Weights of a small GPT-style language model, trained from scratch on English Wikipedia: MLP 128 tanh GELU.
Each number is 200 + 40 x the weight over its row's rms, rounded and kept within 0 to 999. Layers, rows and columns count from 0. The size before them is the row's rms in percent of the matrix's.

# layer 13 attention value, 64x64, rms 0.623, rows 43-63, columns 0-63
105,188,229,299,174,114,226,241,182,192,254,211,187,135,191,199,215,148,162,282,222,228,165,233,246,210,146,236,214,218,233,217,179,221,187,207,234,293,257,201,168,196,199,145,253,198,175,182,183,88,200,183,188,177,131,225,219,180,248,157,191,193,218,244,155
135,217,242,221,182,174,192,208,228,176,217,195,192,208,229,152,291,208,193,240,182,163,219,221,192,138,195,88,254,211,201,176,193,264,119,212,249,222,252,214,304,199,160,203,217,162,183,168,225,214,184,214,184,175,219,289,207,196,217,251,193,178,157,86,219
135,159,223,202,244,205,147,213,151,204,235,189,144,184,284,198,201,233,233,136,245,187,157,178,216,234,194,138,237,226,226,154,159,235,146,273,180,255,204,120,225,190,146,109,149,230,298,201,219,161,138,190,215,194,210,221,268,234,232,214,194,211,197,209,209
126,170,193,196,153,231,204,246,259,282,93,179,197,177,220,180,246,261,236,235,200,206,179,238,284,172,199,242,197,214,221,226,187,172,137,235,253,202,195,203,199,177,205,210,100,238,192,182,188,197,132,166,182,252,259,196,146,213,163,108,263,189,200,176,194
135,130,148,196,138,213,176,184,183,196,252,157,185,237,210,182,214,204,165,168,183,233,162,247,194,182,181,265,213,200,172,222,241,158,250,187,253,230,273,249,271,194,189,307,142,193,220,172,215,227,177,166,153,179,156,196,248,208,169,220,259,107,177,282,213
139,221,221,204,198,207,242,83,216,268,235,193,157,125,167,233,116,226,278,251,195,185,183,185,190,182,225,149,178,217,177,154,259,233,178,198,167,279,232,252,164,211,152,233,166,216,204,235,154,227,201,197,175,216,198,170,170,150,221,152,219,185,168,299,210
123,233,158,134,175,257,169,143,161,203,213,218,236,240,233,176,162,164,215,228,262,283,214,156,197,268,244,157,221,249,208,236,256,219,165,171,257,262,189,179,180,198,174,142,147,279,256,202,185,144,218,157,203,174,178,197,178,215,111,201,252,222,221,152,201
133,197,160,214,199,179,213,188,231,186,174,186,175,261,199,220,153,234,244,233,215,218,94,195,188,203,162,147,226,197,194,154,130,196,186,137,164,201,225,152,147,222,142,309,169,182,189,236,226,181,239,277,261,124,180,229,178,236,207,248,153,194,220,155,269
133,164,217,186,216,164,197,248,193,253,166,217,114,155,227,202,173,289,205,151,189,185,188,188,214,205,273,230,187,140,183,165,181,211,170,263,233,153,176,318,169,231,215,155,247,218,255,219,195,181,191,286,198,220,177,147,170,251,195,215,157,153,225,146,151
122,198,172,246,211,150,194,232,231,132,157,233,188,183,205,173,181,254,167,291,240,221,238,179,241,117,192,189,205,234,255,113,210,212,199,243,214,180,233,192,208,157,134,180,146,171,122,164,130,226,144,195,222,214,166,156,151,241,184,196,190,163,226,290,186
139,192,216,157,209,164,191,160,252,192,152,172,187,189,229,278,184,145,271,219,228,192,214,240,178,154,252,148,211,241,159,248,199,204,232,229,144,107,202,268,231,244,140,190,278,146,151,207,150,156,162,155,288,168,178,216,221,156,189,175,228,193,230,187,199
125,188,154,228,106,144,191,217,200,147,170,206,218,169,124,254,218,252,188,156,229,242,161,203,221,209,197,203,108,250,218,258,196,163,182,192,226,214,202,221,212,214,267,174,191,154,263,290,195,225,113,185,276,218,199,146,177,136,207,165,169,198,163,197,213
120,104,156,265,222,186,215,202,210,178,247,158,212,209,191,183,231,201,203,310,160,94,191,219,200,199,248,236,228,249,253,211,293,208,206,167,213,191,166,220,171,180,197,178,258,259,196,155,233,220,185,159,204,172,289,163,196,133,170,167,173,166,180,184,208
134,195,191,159,152,219,194,225,161,221,199,234,204,129,290,196,216,200,193,235,204,144,241,147,286,198,252,195,183,210,185,182,177,143,205,205,260,176,295,214,171,148,233,232,111,151,211,212,197,270,225,266,219,179,180,142,242,163,236,226,185,268,232,160,201
128,207,242,224,208,182,156,179,190,186,195,272,228,187,245,178,179,168,198,215,154,203,171,217,211,225,170,260,182,117,198,212,221,214,162,248,135,193,197,140,173,171,165,179,204,179,217,185,232,211,112,166,299,213,226,143,175,213,217,284,268,248,99,194,271
119,204,214,214,258,172,187,236,267,226,223,209,195,284,234,237,222,268,217,197,185,283,218,210,165,255,186,259,229,185,186,208,186,180,259,172,157,158,177,155,165,212,200,73,144,193,218,225,141,170,169,193,220,145,270,154,240,140,158,189,220,233,215,161,189
105,200,237,124,162,185,133,203,246,181,149,196,207,223,190,210,206,228,145,193,191,180,243,241,199,177,263,292,226,247,224,114,192,177,219,276,191,203,248,232,215,236,188,167,205,151,206,136,146,231,261,209,152,191,199,211,261,183,260,220,281,172,167,180,130
130,208,173,319,152,192,191,172,255,188,176,239,269,209,238,157,221,133,203,223,139,107,232,240,152,187,158,146,101,191,229,215,231,197,241,173,211,213,236,135,201,208,222,214,236,252,252,246,178,199,176,217,191,188,226,187,216,269,264,193,217,175,203,192,168
131,211,213,193,190,274,207,243,215,224,224,179,201,131,195,234,220,162,253,215,197,240,180,240,168,234,122,163,227,242,227,210,172,217,193,211,228,180,217,225,162,252,272,203,170,153,214,79,229,178,140,173,187,141,194,216,204,180,240,256,88,148,163,255,182
123,196,244,219,169,229,166,161,154,196,202,169,116,173,176,216,194,208,139,255,126,248,256,201,158,226,177,174,256,207,274,216,183,256,269,183,248,150,184,233,223,152,218,222,184,127,186,192,246,203,197,298,196,208,194,150,141,235,141,247,242,216,236,208,165
131,166,272,157,195,201,179,196,269,129,180,264,197,220,227,243,191,247,187,217,123,208,171,219,173,227,128,237,199,250,198,187,239,165,132,184,181,156,214,179,164,224,289,244,143,211,181,279,184,220,232,195,190,253,127,211,198,197,121,169,195,151,146,180,225